{
  "bias": "qkv",
  "weight_decay": 0.043,
  "dataset": "wikipedia_en"
}
Each number is 500 + 50 x the weight over its row's rms, rounded and kept within 0 to 999. Layers, rows and columns count from 0. Numbers have three digits each. The size before them is the row's rms in percent of the matrix's.

# layer 3 MLP gate, 320x160, rms 0.162, rows 0-172, columns 0-79
089:405516523434474380556560507501503507398517549414505471527501493503536454497538495476455589547523411548550548475560607456507576461396542447444471494479556490517472412498554519437555406537463470461566468537434547526463490520526367502412495486
096:530512401525503406502479485525635584512581481506589450442362453539542540493541481509465441490539546484536594542418455559472432479592540477574520475440535484478495490426559425544505578514449497517490572474442483478543506415514466560557459530
099:562561543437492431511528444494444485549462426460632488567438525597518535515381484454506500486585529537559445518508516581465422534498542435471525494449467522468469461425470565478416635448615522511428482566559469505508446452352543488572540451
103:459549532519528433502529547530499569479618417579504544534549477468478516507552584539518534554483478408455586496350470501578459528466429450599411550549544504565513501420469480507480458483555476523493550486561594441522519550561509506436488508
095:517432494557442514576524455532527600480509422469458480596456498471506517504455536532510458426508569503560443461473495502507487564553378414520554446554535550440457564449536495433569543427536536523480487452542613489568467456436494477511397505
098:618522495501508424536503513510503496593549469509602510472471517360448631446511537527411518547571532444531448517509442547355447517587500520478391568469459536482544414494526520496592506564493484496559578493441463537506438453456548568438413459
103:539488543501435486435487526522457486506537526541562550492588545458494537526467551509454515432380456498549598415519539472508555589475390457495496512479456617512512479479501412399522385544605470603511469449498427598566438522484519564538506565
099:506562421429426479465427424534508576582440564554469551524394472535547580489599540540423503474470518517489512489500586512567523383563404403532504644432516519490450468400434495491544532536478537565469525533528494432499460424485573479553513512
120:538481495533496477387420436493461476494525484492490431591540556558440429520387461543564509369458519521521571507423514465612507603539437470486480469489510504536398548496466555515499423465537522478460539489491531492516503526490443557547440501
100:502497481490591527416390534447497560456491576426534492559507515611555424520503423545531563498512526510466483509495448468474590575497460586447465516512433532522484379542505442460426472499472472412488385584488452552525505485453571474445536465
101:474571459519486506486482463586553537461445674463542451387526490530468438470452532583499550474500553516502547470394443465516654487527462566539409440496484523537454571402542481529523483517510577479541535508504431516580477485434571441472534518
100:445463503563544537518445567513536492379479473517421469451555472502472449483463561486475518499539554492490548552403500591476477548544419478435551571535384465566452584482500526515527489506423470546466503437494515518501573502550508473497548468
097:443552437455524540422535496498486481465470500420535493448514435476491491500574542452463498518473510435508502486606451501587580525528447554498417454568508548531491502568477457517523408408488501515514508567510464467537504554482545532448583447
103:514591543544567477403584562421561487530556567490575465551504483454477471497526392536506487488511484534495488514474511489454533540502524575430594558480576537467463457476478495437395413397471429461468509399504512524545559540498486489450510616
100:426444503551471474496444533541526535451572505504507521557496583428511465556503494557443442478505530455419523502479512484537481439412499491491453532494498434425425478581558470379482567537478500498523616477487489460462567456469448514507498485
106:588487493442462540503485503568406489618435508427459465408459539483469473569471517468532399473526543525477504524428470471459501532601489435531474471545493548541537561371501505496514530530543530502456433533492530458560440495478545600471501479
100:432483421527507464579473507563477468570480580478483471561466525534440454452540536437524534518495551470489537409434439525342524543607518514531500483499419505434542445492458551386551577536521459472408562381403605486579458551540514553553525491
095:427498537611468559514523513449545521452559507495554501578467483465411527527396398482474554521565455502490423472479568512602496431505597474578431526534505565533454469488519615535418471539522571442510485524615495531474564482492456416515515449
097:558502465436478572529490516477497458514568465524494537483586501530449453549398484442539480444523505444589555474421482511516564414524478480528403495490515543461585453421505517503419440492513546450559608469444398467610488422524550475546477503
101:398546509501540474459538490482575460479493505456506522580461454543620518391472528474503531523498566504546546402580532469492499413555511481442597467551424505514464525472505626487547430482456498433637422479479551446557579531523468486447567533
101:504555447437485454385452525512559624523598537504570560541418489432481444473496511496459555451580441490539510492560531463430569396476457525481461549519515511438593469483533471402459497397535492481563389422535502494617504456445614479498467465
106:463447573417459510421486488594509503557525454623553462492525461514486496488465489578558503470543471434465482493511453567434523535503414444511509492529449514578427536516488443460430439517536443490484451562507555479559452513510556587545453431
103:470549456538571480462453524524570602483473564547458493451511465450517518558562535476433465551589506518537438476372555535488549432638580537488487508483594544465528478462536536598468497502505607446594473473506525518579498430451478502491454436
105:492551559449523481543450455485520447483530501417493556522473515479524533537435462399441469520569595450476396576557531442514516421562577508580516492446488511531444450477460561522497564377598578480484480477495527602489525470578612491511587480
105:506456449496519535462443400522546595533533478459506472538520486554507428516566529569411351506613470553420445455526453495469482428539507568541482528573499540501497520494520547435513431520557462505571538519518536515526497571571494500441581499
106:461488438563480454503533555604565542455467553558422387499533635425519529531514534554489483456480497433484535490466552518454439533594488492581462504512491466494468476499434385381536467518519441545443540545609516436494528420537428549448471556
098:516582456481562536545521538516499509464486563492480516494517506556479380480412477484480495481539424462531590567481612541406518529479466543452559426501487552417421491454577496390431566519515494411533486374471584561600544545544446526480571414
096:500505526564449460500586460463496470397528483478524486512466532402517509522569557461471532568551528499528549510541591442411393503458468528418516502539501458578495502517412437527502462612456530459513527500605521506468526474561471497468434495
097:425440443540513534380506527512489491547476453580549406536507324535554380412502509527478472446578424440558494456535544483539421552484457513473498494580450508542513489522549507548471387528471543523528531456464528487547458544499466523548506394
104:546450540531499495542465537451533488455511509508451491532445486517527385551501534521491544575518514466545525603426568514553449393487437444526487533440493514495495489517582482592566478495546566437540512494557518517461408458548503507448522473
100:395444506501486544597484568541381518470446542586502587546539472470553457453444531492590467524483522460488456467579494541505431420436503418494516527381507489441468435555495545505408504577528442553479493443497450517511441433628464501505460474
104:423423534455508542538470453510526436471483549455477413417515499372462468540422489584470447491532512522454571557464511520483472426602518550513530454521552497503464492436520451525400463481466576577456518465501376488566531416550460515485422542
102:468498466545589407487464523424540504484464519484428364516548422502522515444444507491558509467481633551548458442505505535559444416531514500517545478505410532497524473467557606390495550494522496509526510416448539505504555431391425457405512466
099:538503482542447458561577578512535492465537480542487553506562450382482520509472596498463514456563511538466524499399502512511506542646388434544528499575452476438550514474441501463519448386548457475464592464446512535438513481461483476484525485
094:547472509473457480559481512550493537476586503543520463546518504495502462625496574569533440543451555515522429582556402459481506441472502531540495460464513480473511558543522534561484508459531532481550536527571490426462418451459545568577517478
100:468543473494513447433476497489518577498420495520489511522545493555474530561474420574571585476496508446547471415542479542539516491485373419505544418418505494501491489432609612542535577631534417543556516503453454571482541439465529526527428513
099:553555488493558436580433497474462437624524519451498492427475590380489425565421540498519458484649512509441559476447476515412522512412561493492425470512587552456521474513528408458494532486485615500609487498460584429500587434451499502523490415
100:580493495498442479519543477501463503543429431462566462536495559525463513581467522518527536518451561446504532409474488486570516551574453508441547498481527498587493510451428411443599493535530471515507455539475526487512402547503514514447505515
096:447516430478464421546526482446479505439448449515486548441494460490530486495477532479564535556508527500513442444510547488527514485636439441444544486566442444482535536454500495581506528452519484539565444476461453548487473548415434382382490564
106:537466506499448448552431611555520452490572518558615498376444551537486439588543536529414436445539475591434519533479471521452505482531524512484532526440536555461450470489468432494598446522484639504394465459512476515487469540508493557536414497
094:495580527553554534516451467480446462523515461502485356507448501547465468436423447483502570552521541493570431517509358449445411628505495552603458531442587516509508470495488518586495534497470565484497509430531444626504520531534581489547524532
101:507446473498444550585545515535551491425485482504401580551472565445490515503462474564565497563516515508473486488576413552436400466510496535473470542427555444470502480552576437499480506572431580501579498511589541422596473424582467424547463478
100:560580466493560499493505537559420497475479576476438406482602507503561432506391476531493520421484497476546468479519562563485430576554436459451505436498477559494411567469503520477569533606486517503525426467470511522578518396466420493435521592
103:461563524565552554569520460528484406516442479506430545496495613493520567552463456375550488473471461554561502506494374454397500600511569490516505497370564546499493475521450496518389520535501525501463535506478410516488470451475438469480484506
094:449513538459473516500496489490526464466433519517539465534510475487557450379463466386541533472523574527497488511496500567531403552629539538503578470471463498502380486413467508530502495526503567582545547419517509495517551426473459448517499540
097:598449508495458496489520528473550507545404518580515632438530481597531597461459465476569534521539458457503510588561461530475521470572551520586450613320502539468523440491449485549461502459627565488431457521509468511514427507504537493541511513
097:519466485498462503545537527500507452415454416475452461571461536550552569477486458423481527535650485524563474436514522465503492410574445488429562441528540537468508534479517522453488571515534506466560455472440552526511538467486433458489544543
107:497496546503563470554460515424493549475507511414464453419475425409503495492512510461549453478586538407443477524491494498461449536539497613525534527453552471538584506502474467530554510528559632473552494473497483486526513489438487511527398408
094:488561486489533496473536473578437446460421551477532511584429522470477546434495464438466589499562583500480568494580542461500455457473493529425534337509539498459437550523410495485516575539463591548485482517487500456474396467480531537516456402
095:499456519494544433490417453504489443556521517595441575438485487491524417467443525558546478549528502409561510446533507561590516502514436428457531441415512565537433539461479513602586450658489574507481538471583530515476548417489512407514558433
108:563466504479467576502556449555537466554464486386573469480495529363438500460512594497504416453469452495407440545479564535575478576443522491497398498548450492501452499503477495604516542633489463478423523586522538470581592524440497533468564500
095:550542519540566495514504573507489492509546473561535472466539695475525439513481499509442474479478553490565517474557532577542470463521458406537454573526520480497426459444471529496512487511544469445579453579635564486466465451562547443495387457
098:378574602570361464455565491551593502522521486577509471490486529439535426546513473470440495525465522359471517491530508470503417446563570478482535522521585497552509627490544523531453483453614480501546538525457523515494507446530493526487526551
103:537501469453553413572430532521539483417486593522472432395492511585436562584549450466440516488584428593570521585453559535476493471482609416521455543442502496545475551471493552604404501505535560452565553496554429479507475490524537501533581423
098:511530542509527525544516462496550522529577529576501552508437485518456439608546531473403551489511543477533460501495484559473494551518558464476590511390450500512523490449526481575366483466537568424553487494550530506547539497621562519456485614
099:455477566453473521599584594487573498509435465457515429494523543470449439482538553539438561491541496616521607412457455561451544542457498601481542457535582489455475478415530399467505474478446479494544493501513485444597537556439494460483424515
103:578404481485406462459428556425524604474471531517480462573430510514488425545584516553407492494400420517442472482560535514536529461488521505475476482507509615532550525519487533481483474561567502454542492546499575448437530577522572522555606483
098:395492565488501504448466509361538488521482539466484482539449487504474459521561586529511535397509497552499522500514519457456288471449518552491531460502501451489535483527502512491420549506468515568593583504476573506565427413442537493502507561
108:496495583538432457543569510499514468507478501488519504447440524449425573524484408544495559554434551485524483456397551438491542549549591414489518537451478583526548502558483493453411462497508525469524521563441462516576426541512455500436515470
099:580530489498592529473514457477421464511457555554501435511563376575438483424526468424440529470455535538493533415593519463534452523540566556505555467517545482532459482522540481500490532530487542514507512443472486549497577460542434516545515454
099:549514595506472434497571485449461480482429540500533520496485402545515463525527520516450498536501527512527426449492507519526434422548473576420378388477528512475507459474538464396458601541543476550550506455495450482465348530457509430386587470
103:480528556464472541537511536432491489452414464493508556459523506520531476473479532403505576569545557478593525506490533482505516468540486510397558530493468485396433592416479475472533578524465501539591461416472456494492413551426458435478514364
103:455514570428484449556507470460467442399454525446492526569433404512496517359529521383464510483531553559550538491535496553565488452526519473402593518540478386394461514457527483499491577534463442538554496468476469491527486519441506488506517450
100:511509556546485466528604400497512484450483420531423520512499497428486521542377500495476470552565584502450391499417509438443469445502500419581514454458451448565485474539477619397502529503555512474564550558525517420443463494574429418472572490
097:611542428472428503552475486459460452499450554517549538536495475562565509419381520444576504420473587504548510464386487536569493496566460498462494429570500483452562495532468557465524563516379460529511463483444502462504480445424426461503441477
102:530506499569447472511485479462544472458474475493515476487573496446416479423522542449417467476518509531528479526492573531504459540586553497447502501500557570545390442464510480528494517567594555564454523333494592581555462521469459524455504484
099:533529473612488471450467513482524490484454548499514527407475480444505519528515556506432452594458560545498468415511466372486539422591560560442502477433501424511446510418507434540557503467458547493537507554514538437505587547441501506459524574
098:596478512566489432440429547539506570549486501531494423487528515464460520541487638486400507518426449505475564475574523559508517456487507445464576550453550545550536568437524529441476534504524495499526566459523506537466514412550545477445446493
095:596567482444433461551500568494447481498501553481553417515525516481497472561419523452483496477524489590570442439490500541399504477560490529450530412570554462504530408551440497513531565453565520577481389521475559473464539524560483455523523492
101:582441513413353516522541510471503528476457585429491549492411547539452461506541483461472458544539425493505428474525415402509485514502384539448565507590551542512439489571406479529466553482448529566499433522626471441530561442471450473446470511
098:422457497463526492595572450574517487516404562517510459562456447505571464418461454510477527479457552507473476547576469528426475499447476433431646531514494470599495414481502530513499518436541442586653446506418456482509472612463558441467486442
097:515470450536450545469601504470536475506564509539561534488436469523450480486503512492534552417517426408550514428494501491498454490438531573467431682497515566568516538420490563484499427503491532532490542524520528531541485446561484526426418538
103:511435495521494595449597461496490553572499533424598518490458501466406478531511580523499456443521491472489373552547397488523479550534488549530516489495641450449474427492557500585543541496481519530482466539460469513506486529479524453520462433
101:451490485528445490499512537552498547517380552420459541558407526497515533414478469505467414498471450504557459472549545519415484545443482444447543411437472654591491532496585540539494548538488456609546544467427500496502473575461449475425496454
102:424584561479494498518477518516529505529515493550584563473412541462438514437508515531447462547523493493495554506516452519434482516568401390573584483504475524587474533452514441535577501550442472511450473464503421480541478531505424478498534451
093:480533398510513452468541461531428498515532527492456529461447424475534598458415415503541639487527579429535465540490484469485486587534467483458529511587507510493471536419526546491520499495479489497580449443523434549519498485445532503474528513
096:495494539456445414536527455455477434480469504491480588531481482514550470346544511423478592505556541542563473564538518470553426504527501444399522460569558468469440519455451425503522613527447474563529493490496492515502428498377578554525506455
104:544495526512444439436476503498569632532499525515603523550472597447577560542545553464490469519480542513490444441516484401576532516544446448542489495478523534484516468488503481437585411478518483472487509519627597511460457477575496442480516471
105:527461516506505558466571551402459599485482469466537542447493538489502518504549440467518534563512450495600432430454417485486438586505485583537458479554474501524444429524436442496543554510419491536584454552547566542550529544504422539534409513
103:442459497494432432537533474526438545412568414505476472562528538610485641578497467502534508481507555485482489527508482523557577513455467441584528488549480472593604501365490492506561524439518551434431550530496454456483546557551502456573551553
102:639522476501348497580604502488544476506474492474558550446574519520498532410472520538496431482473492492451435526581484473515469487600554503449458562464456509497471518382396541461494475446532503515387520455608572490494470549467497510526472527
097:479484519526439467456468454532502588448531523510515448484529483594469430522438474467459487420565439508540541539543549485459535415522524537475505537487546549434493493422537482439461477470526498534496528421491583574616492452605476572481520506
098:505423435534606482452432468495510546509456449499571475489576478535527419527580484574494491417487447412423630534515516507522499522522509491492496502470524551442428490464483398451510506405523536501509551533449427523470541413558543574519388451
098:541426515481354455462453428459420471414446580509602600524503512502498561484434432443561494510483529515530523491453605487533569526463480465507503451407542536432484558438523510475485535460556535618500528496398487510516436466406579402515496465
101:488434506499524445536455605463536504504578501593564442442547488489585448617478502581523532586501513464487480409417542539540550425521508499486494548496481495461552511552473519523469453503548477437493483450504496466462580467494421458517470593
098:606524438526598480500500480490599590543456511583509401416551483457466565549519578456520546489434569529554541529442442395512610477440495445534495556465487526462494523496449518559514541536506463465484521488519467546500500404551477534483503480
101:524388550567491489548497513435450492509492602508547505524458550471510472491494494538474524529527477426443443583558527582421423551561537523477503527367516473469561528533455514540555548495512576491511517506523444463509502465535439465485507478
097:464481418555396503487491519547405563497500559585479526522505492494515563481493449519505544546461490465639470477485379501479523592491465614440462463444536507570521548431490497489488375490481549522459504507466561490494512550527513493587457460
101:524518607459457403424494503454490506590529575504572475460500515422523636568476512514464527514468503521544512490519458505466486521558634612461534442428478522530503465488462424491485523389553579525480470526502421567524489401584465581483463486
096:446423464531490550421493496446364629475523478518539486599494492406446486493426462543529541472535525481442376485499403512484610503544487522505540488505520498480442482495492544426510387525516597496498426550535546538626564569495579574515499483
105:572572576482478459515525462534564534577593525596552470487537435475435491536570486568435393498473494498564533516453518439466479416515506464597523520544489561501539519539480466451419524523544449541519538506504482507528509522563517408478511486
103:434434424481515545465523485502478542533489510530607534495515551428512477525549473525568521353424480462510543553476480556454494614460526516436515529451517538555414498482476536489533488433541442576592511449548466571555551551416442553565402487
097:499478492501496495500490552466528506596477503481512396532493547433505444497497519452541514499601490534500384540549504535577596491455465639534375536509460487472571407453443441489442545585459566490516472502615539501505512442503465475543424404
096:512472493561502505413545583498603539473545528524584517515499548461509543492453449416464500449501434360541501613526441491450545523496551475451495489481528504455525475581458586528599505456517494567544488444520467481631557540551565475418478477
095:574476508564525523506413569472433532545483611450544520446507549559552472569446487442430450488452556547468481482487461454434544550543577433520450599558433483520597517538427522416444445578602445504525515454454486457593459454444459463464489596
105:487517494594445487395491490550451549502507385498453577504509469458526380555502531535434455503491466558463464454428582560470566545478470511574519546479451432479465502553471508479558484555536521489585456459553485600490525512588577472466395543
100:540463501598475510527543504473522532511491533507591489470496469463462530506480559524485441522464472498570448488586442489536471526554588505517551467525511485517557466487480423510535446505498661465598478488539449521547583437467382510394447539
100:557505521515518457542509470581450424557498516497498486475470449510428499522482543435531506499563429493594494527444527478375506489467429552522463486493490529466556490501527572418448489448547535545491513467481524485504470529600429548400496453
100:581528514592459475416414478533474472582424499446476465522471549511473483506506575541441475508428432502515484486542441516499553560501492432458497491479521628540559490485501494427489521454566556568549543442597482565509388574519496459463541460
106:532475527570524537578525517380584458500548559441508574502518550508452474556409539542498454496531509457464467546515506481453416505571568533516515431330539520496483435519488477612511563477511554540505524469522539432551439425562457404526475486
096:494484506555443393519475515587472459549419529565516505483544467570442564485413387466496539487504426546457495481429569461576586442526498467572568533377460535500551456465504559472531483485488538464537471506439422524495534606416473448565541422
098:528484561545501454518413564536417533509523519488492448450482585577462463531492422457483541421502498507526569534524511482538585522378528511532490561506578537525403424501483553481532436463567606456462446502449494595556445519491485505513413439
102:548466531460456523475427485517473450448547477479605370496473508501446472483445573516520418444467519514575500407465504466524545542524442483535468500483520562464595527552523503436550430549507568536560558475535492475487462526490539512514401574
103:566483453456441402546531624456469444537576469544525434518469486489429490546561601569551529449506432456551581462366476473511546534521451480383496459518462422430486454574581485444524419579571497499526500471479488477560433528466542617551409543
096:495499530415525426490380501478547491424484492557463466462494495501612514433506526437489599474551565468588554558575518475536378506565534467430535575494502540452458595400570486525495513478537500549563407412495530470480384466474480483497485503
094:565534453517415448512509517480554524498523549594600573570533618468453506525509444370454488502497511442562511505544460475463546470475446419584599453402496533506508526526456611435589511516483521455501505446479471511467563516499585517469487501
105:609509474539542532453571452397561486513486482486522380463495500529481608509478466523445367587518541466461407541498482426431541452602564457568477479490486516527469441566417456502553450559609539515593497409491471466554538575534511501503521528
099:505463465469488536587451508505440535469481498530523482466575467543532425497421567498519535477525528555559549551519372548532494573536475472521553445479468509553531474564611478507567433440572458515534503441471371490538533498508516447490518529
096:441568529555489435592466573473455556491515453506457479484510533392538525488521516521513525536504461517544527549398578584519436526607443459519481477546437421488572473482493464516462551495447481456586419487487510442547513449493483525509536534
094:497487581547509623496500534461525503485530546515492507510496484457426482469522504559488389569491514430570499499611388493485505487557528519474532449527446509472524491541457499560358464485485588496527565505459366511603515496514498502530476498
095:469475424450522510470481491528495525467548498559567453521512527496511495587586552498461503475525433462502515470490528435528540494513493384505558456626429519472645532441606456443595585435423462498488465449469499498569553562589484502513487498
096:496615449531509450564458476538469473469435486421548472461453463559528501393567597439532458573496445560562544563546480438527517497479509569486434466516451538439516497414449530525535500516441577516480540470547534447519518622460572531467527519
103:505400536527492479484488491446529463533570537479474506508519496475435420530415584556508540510439479535454429475494511509511524500537559487466429457438552553447514447516493482565493605532611518445481435471562605453537538440494532522404511468
104:478424449569505462516467475445446579485535549550482516541471566412479462544475549508507515509460467549553479554538466496490598483522532535513502461472492464411410542488540482551535498491493468540480525504498487469524574388467524493537431455
106:447459460463513437449426467461528569483579400531458496559392434519465460522514448507552524443529546462563547491528551508445435535540434550452567522476579485471431476512527582442492487436548570414459553499586564522536508440449549587535424573
100:624495509560490515520479506441520558489530499539557489456531446490441553532529502543540481505443568465488548495516503453523530506505519456466464484527493557524403478457374509408480366432557533500543488430478471499574406569510469529576438497
105:466521414505438504462507514601419492546481530510559474462475496383478424488441565524484494516481448501527397508569523586409510516485504540480520463416625471551463495477458612475489433503481412459569485482522568570612486535476444437509419468
104:534550522465517504575490488563508519582438512443495509500587521564532534529399452470519510464543542445553409482517512528427502471477498399611467502447517517498537470504484426430518569415554515445471454534532533448406528496527527423455538468
097:540564593536540493516561612428500599507551496506538401508568492518464562508524618510536499498401472542524580460513508524489603521461569467599485411478486385472489541515485470464421520449536519424543529428509463531509531450513498489490488437
095:488436518458470497442473493467549522465509446477525594517478533520524554526444440489480471522480501440500437506493541476442513534458524453486529561484594398567554478424514528561539553489499534500527452529464500531481498395534507440452557507
098:457400464511509471519467480493490462438470574485521435580459537494436536475497458480507497505519527523475453465486455609546457542550475495526451463428569494563385486553502504541415523424533480437484506558539412547547501466458484552526520538
099:472531581520532521455458522558474528469571487503474369453633466442463469506432559572508496436542487563517606492570560477431529520563518472532506462568551501551397540476402421523415527487528494503415455487531515512505440589503457495514525459
101:555552464547516481422389493504517490469454484454446546514505549498591555430466475510540323489529506473399493543506506534546506487513422475431466510484540572487375474441454549489485457519502536417556433429489528533464542501496428436454573487
097:487542489504417486484465564533554495527476428504532538485461413413475510520555501606535525501512577489466404435493479432520560469545464546489444528543500488514417496552533517447526403443532491584499498510544445553521520516470453590538580483
096:512518558474462481497512497539469417450446540500468492515534536505514483485508419515411510498492479575556559478449559561484481510422565504462536516556491538419515530493469480429423544415590553539522489437387478519491522485507460473439578444
102:551438520516492473456399482453491467431470530534530543426536629447481453528525534546483465579550522401440498484528573492465437459535427535559530480502549555485507535476461461517575470480479451575458527545540526574518452510489522476474416417
096:592499437533530495444465528491495556483479538647518462419522483412477406488555651539523394508555486438455532447536504507449564507481477426551538520395477430582479515519425454447470536589648446536580475524472534474528538561461499530541428515
091:451549543500496603487391518461586438412514534511431528524514418499524488484449521442524515501516531595520511534588462490563457474522599461489549391499537503469497452521522498505483587457435535519540512458470483440498432484532590470533537406
094:507544568458536559476400536499482457487468518519562499511582490520497478470412500448453597588510555602549448517492486576559477411516488617436532565514571438453435491491525509488493539460539543463511389434467534540513470482535576487507527512
103:494479581404473531511526494443479440463488536522560526426481557519519466424504530431483620467509528488503495474561509441512396616551566500486528470567437502440409486463488468526443484480453556524420514460542501494551504552499535425439492430
095:470544499511517500407519486471597447422574544452471458573444464615492549480399514481435433505595580539515497511586469547526509606548525516498404574445488540474489460495510552492439530405468563563521425466519538500524455557507480479439641513
096:505507408530482445371508544546466519430474497408487495488476553476414449551489402396492506425454523556531580458487508502430465448529477412524522500466530555437398504402454447492505562560483576515497577454530508432499487509474415512492478477
099:561659498428566518542468513511436468516455559463533460516425499540454472497506536533450590440437473519433494451553554501498438489556520560375407544553618550540497534469558464570467499473461565481449562471485470537612521465404524430475558462
095:603415522502547498490545431458495464549437547422431553583552564474468527494490561518550467494482448583551565426397571485431550443503545545544492555445513399569493543472579465530457649555485464489533482411525538424572496565456471440453617478
098:614485425513495561551526485451480427630584536499530495519449538512414473544466462408471356485515456447479480559465534494523551503588506513505521433380470493498477513487570463495516473511485457448425610540511491554571495507573513567450538573
097:403563469477499485496519534477509503500366580458529531508440432494470557451445403377522477560568544564529422499559464449438579482545547474550509476444503537567414471375489520538489388604478545471469516495488476504520456556494499528465508583
097:410561553498455432570559486450497493451493519471494577471443413523511541513504535394409473485562537551550451437570500458480453521501551437433589479484471447526543473453502504504494574515438505558509547521481470540517422450512456541473577491
100:413506518422438496560522476459520495518461459463460496506417471457545492385560482472483592547568550542588512414545529509493478504560595508439550504546459474454413501406612497490502564467454481511558568532530434446499493488419449501557527487
097:435501563513501431545525478451552586394440511529497557551532534478533474548453463495404495585421540452493489447463406541547468567535468473554570558516511511546506507415530456509519441489608533480602469544459506524457515408543515530524589506
095:582478502496462523547533571438486487409472363435461459526535581551485469491425506444499486593520475562515494441437550486444481412532414483489515472553517518506465496454477515526534617522503487640621411426552520531514474521455540510433537499
097:494614558437546501503518584495493462485429446436378527410582473416404476460449603533554479498511494518421503454502582503549465488670502508458558503514440496469474430418439449519502523573397503470533535429501548438571521509483442445457555492
108:553452427617536515480496560533501555537463454489516418531463463385508568552485586483465518479541461492479531484494474538536508476554623550550419542438506515498508464468483470491513405549545467479454518467553515473541498533453465490447449432
100:579450548596497434509424474478563509526533458522339519497506471488432542471551488526458403540601480436587425483480477562498535537492500499449507502475499548494503387456563584516510554507527526446539610489468535510517506398505515528459507462
104:501500475486543532517387503503514488405546491555497406471544375385435560576473563524494532507500457486483524558462538468531504497549507563501464575542418547488469503481447402525435501590509485520482527475444587538530535552587482440451565480
111:411539460444516464514490579516505406489399523490394529480547491536534469377416584478474596497543551541564498558490478510523466528535470499421576420494467495458442541443489544553492512461521525499517464441455476535564486505424431517462464480
098:466546513467490475569500466499523474467493581478529495506471552546487509482477530435536430463508580556524393615535487542480450427545571461449538479504506491402553458504585453507435545477502496550481450493487472467506460534507528549497512473
099:490504544535445468426464513520513514491462472529578545506535528530490516512480496498538546488489500535576478349511436512494457525493605461548511482496621542556433431401524490432491462532599519492582530475456527441460422498510440451632369493
098:480478548503584475444389595560524496496562490565527465603489471473411497618496470517474571521564526476530581572428537516530443406490458522560469472353511480428489513535500544463451505543503491581494508474416537519462608410481478471536441428
095:465555442456489402590411532443516494477499481573425467554443502364387507512515498519439558592551556446556408422492552507523455465579509479423462529493585535461412501466563556436473524528520492447546519547534516462579504438528379456501452567
102:460566493497519564532492532480513498460510510492497498535427452489558537467462505470531486408512589518587479519543557498513455422512530457436532503499518458437448438545495575507477546422430506495503487506432475495556457568467536517468509516
097:481511488669467452517484661538439439534557471645499500508496537550508563454497543529493548576467488501473457503460509605445434399543443524481488547436527507458468474498508604494522554535459473517484520426511408549520406465558479483462493473
100:441469449574519563635605467484603547509404522444402449537541355447495408533476475531536477516491491488489434478499437544492469565518484515473452549606506558591495458436584490449514381535579481466513481454488426565523508509485484509508519562
097:552560466424477516564529506457493511474465546524408596473464627462591490450516498474487492520469552496537454412520472563450493502515549507387511515498604477468521503506558487539475511527489497574583424551544474500517512495472479531454524487
098:440562534510510472549541550473493461486410547474515491500544493574616574392453449437542572484609567518560512430549505511539424583546531484441496519590461412469555455419491530479466551459451517476482529470398471446483493514482464521560517536
100:462449561570476534585521522454539499422407525495446500423441468526497535557497554435412521510601637639613449485484494512546584529537470575449484617487461509490568557453466555583507527492473572449515387486416466471491519440495469487507491492
100:532524522532478574447501499481525474444451458460496573532466490525503538552428483450462387447589484494520442423618545507512510533537513470572491536520500577535499496491448429504428547471566503472553542424530495476432558522450554498365528613
097:493511563566451475426502525468514458545469446559537512407503500534419491571546567512461400535485531577600552515465481365415473511417565533566495569528563470507510369497511498498517482455549552521442410519471433488530475530524585532474456541
101:455541430460558504379488533574493588529582563511476351483502504464485454475482546567496533479453514491488503558515563465546465508523550442544531490542467561545457621485447409546482519486563496415503434466561520506565520534470445468486433531
090:453527461465542502569548494549542446521500509566446553513521535486521530538331486570482555451506502495487433470560547474480478403530464533477386503452545607497520498493476485505539520541500510595484469519553676402489384473514481546452520515
092:462512483482510512447539533452449451466427568442489529538458467519542555496392470448510547443541515571540504539479472535508439601500470468434527493531483546468446483451538556458508527484468514565492452468455579477515523524522501469411537502
094:562487532487502497439524617499591520572518561507528440484490477497489524495478483548501519533453531514532477482441548483418501467494459572496467568488607560578493499467513521566535448441516513542488534504515424547579473448592389527523468441
102:610514449434511448549517526562552485518562586512513497536465574493447409460509489538473479505494446508446506546533538528482487527436461530435476548418623475539402501405475491527467513584477534473509566477532577501523446505468559457499452460
101:432507447377472572525486450472473477506381522446567547529463449431538518324481443448540493496539581518616476554517534504548492512542541549369551507550582466531478425509524606511497496526426523495566496531502478470528463565491482464444498528
101:437536569467545414425639522482548592576568480642478486456528533424420541496461598530522509518422528489505613528481558477533495476494521505520495546413423487522552485468501475482450444530517495469525450564505558396576495409529460505490449588
095:521498562453416468508537475563413400549441528414557574480527548502406542474461543502512509489503561589554452484561506507434460456474557515413584428437529509459479486481549448487452528602559476633514510541513495480546454413403552450494446479
104:509530487598439486492580459479474434553484475499559513478491601436478563571415459365497449527466544539526522545522362534485544568502453568554484471461572543544455446556489518439470419433624467466444546474485526461537453552425522553523467464
096:560481463543380411484551501534555529503551505576499513530488662526525482482410558588414463428483432565511449499513459493503575571481461469529538458458583565504488488482434515509568512590521449479558438474499562549558516568533467520468475461
099:521481435469444515502459500521433505603612531563512471550466522516474462462518539476509517476490422557474469511472451491387574473465449576487406563563505409492570464431567501425524428429565483646471371549480441505578544590499491510500475567
104:523489551526515538521480516572513439523486450464532529459458531513493373496411550489582519518536513540509578491496542537460437496471592481466497377494516576436456444554492559486509600486496564503504492517549495545452460577454455516431487477
099:576464476550519537467532534486550552549571531574560421490486496476467478465538438459466444622483554471531539569472509475484538387406472533500373518551486551564512522463571500421463410550499461448478542491524487509528482491492516600482460531
101:510459464550536478553399475539534490451545502470502528539554493548430511500460433458464560580539518460565463497543510564496567468564595525470513486450471462496530509419567592446470516526555509480523497513542562561483530525384511462428533498
101:445545578416521460516552529441517458510447464511444511546484467493526495403436473441517567497525540473547507518529525457514401456497515488416531475646487503470489479436457491483507540502457477517539518463451406464530474564444507434522510487
098:545510453502538480556547524552510430506549451486549537511378546412512438482513557564482462479609480483505606510462537488493524520492387525522496533460423534547450625483453549479526523570557446519567450445506503483584557573427511497457534497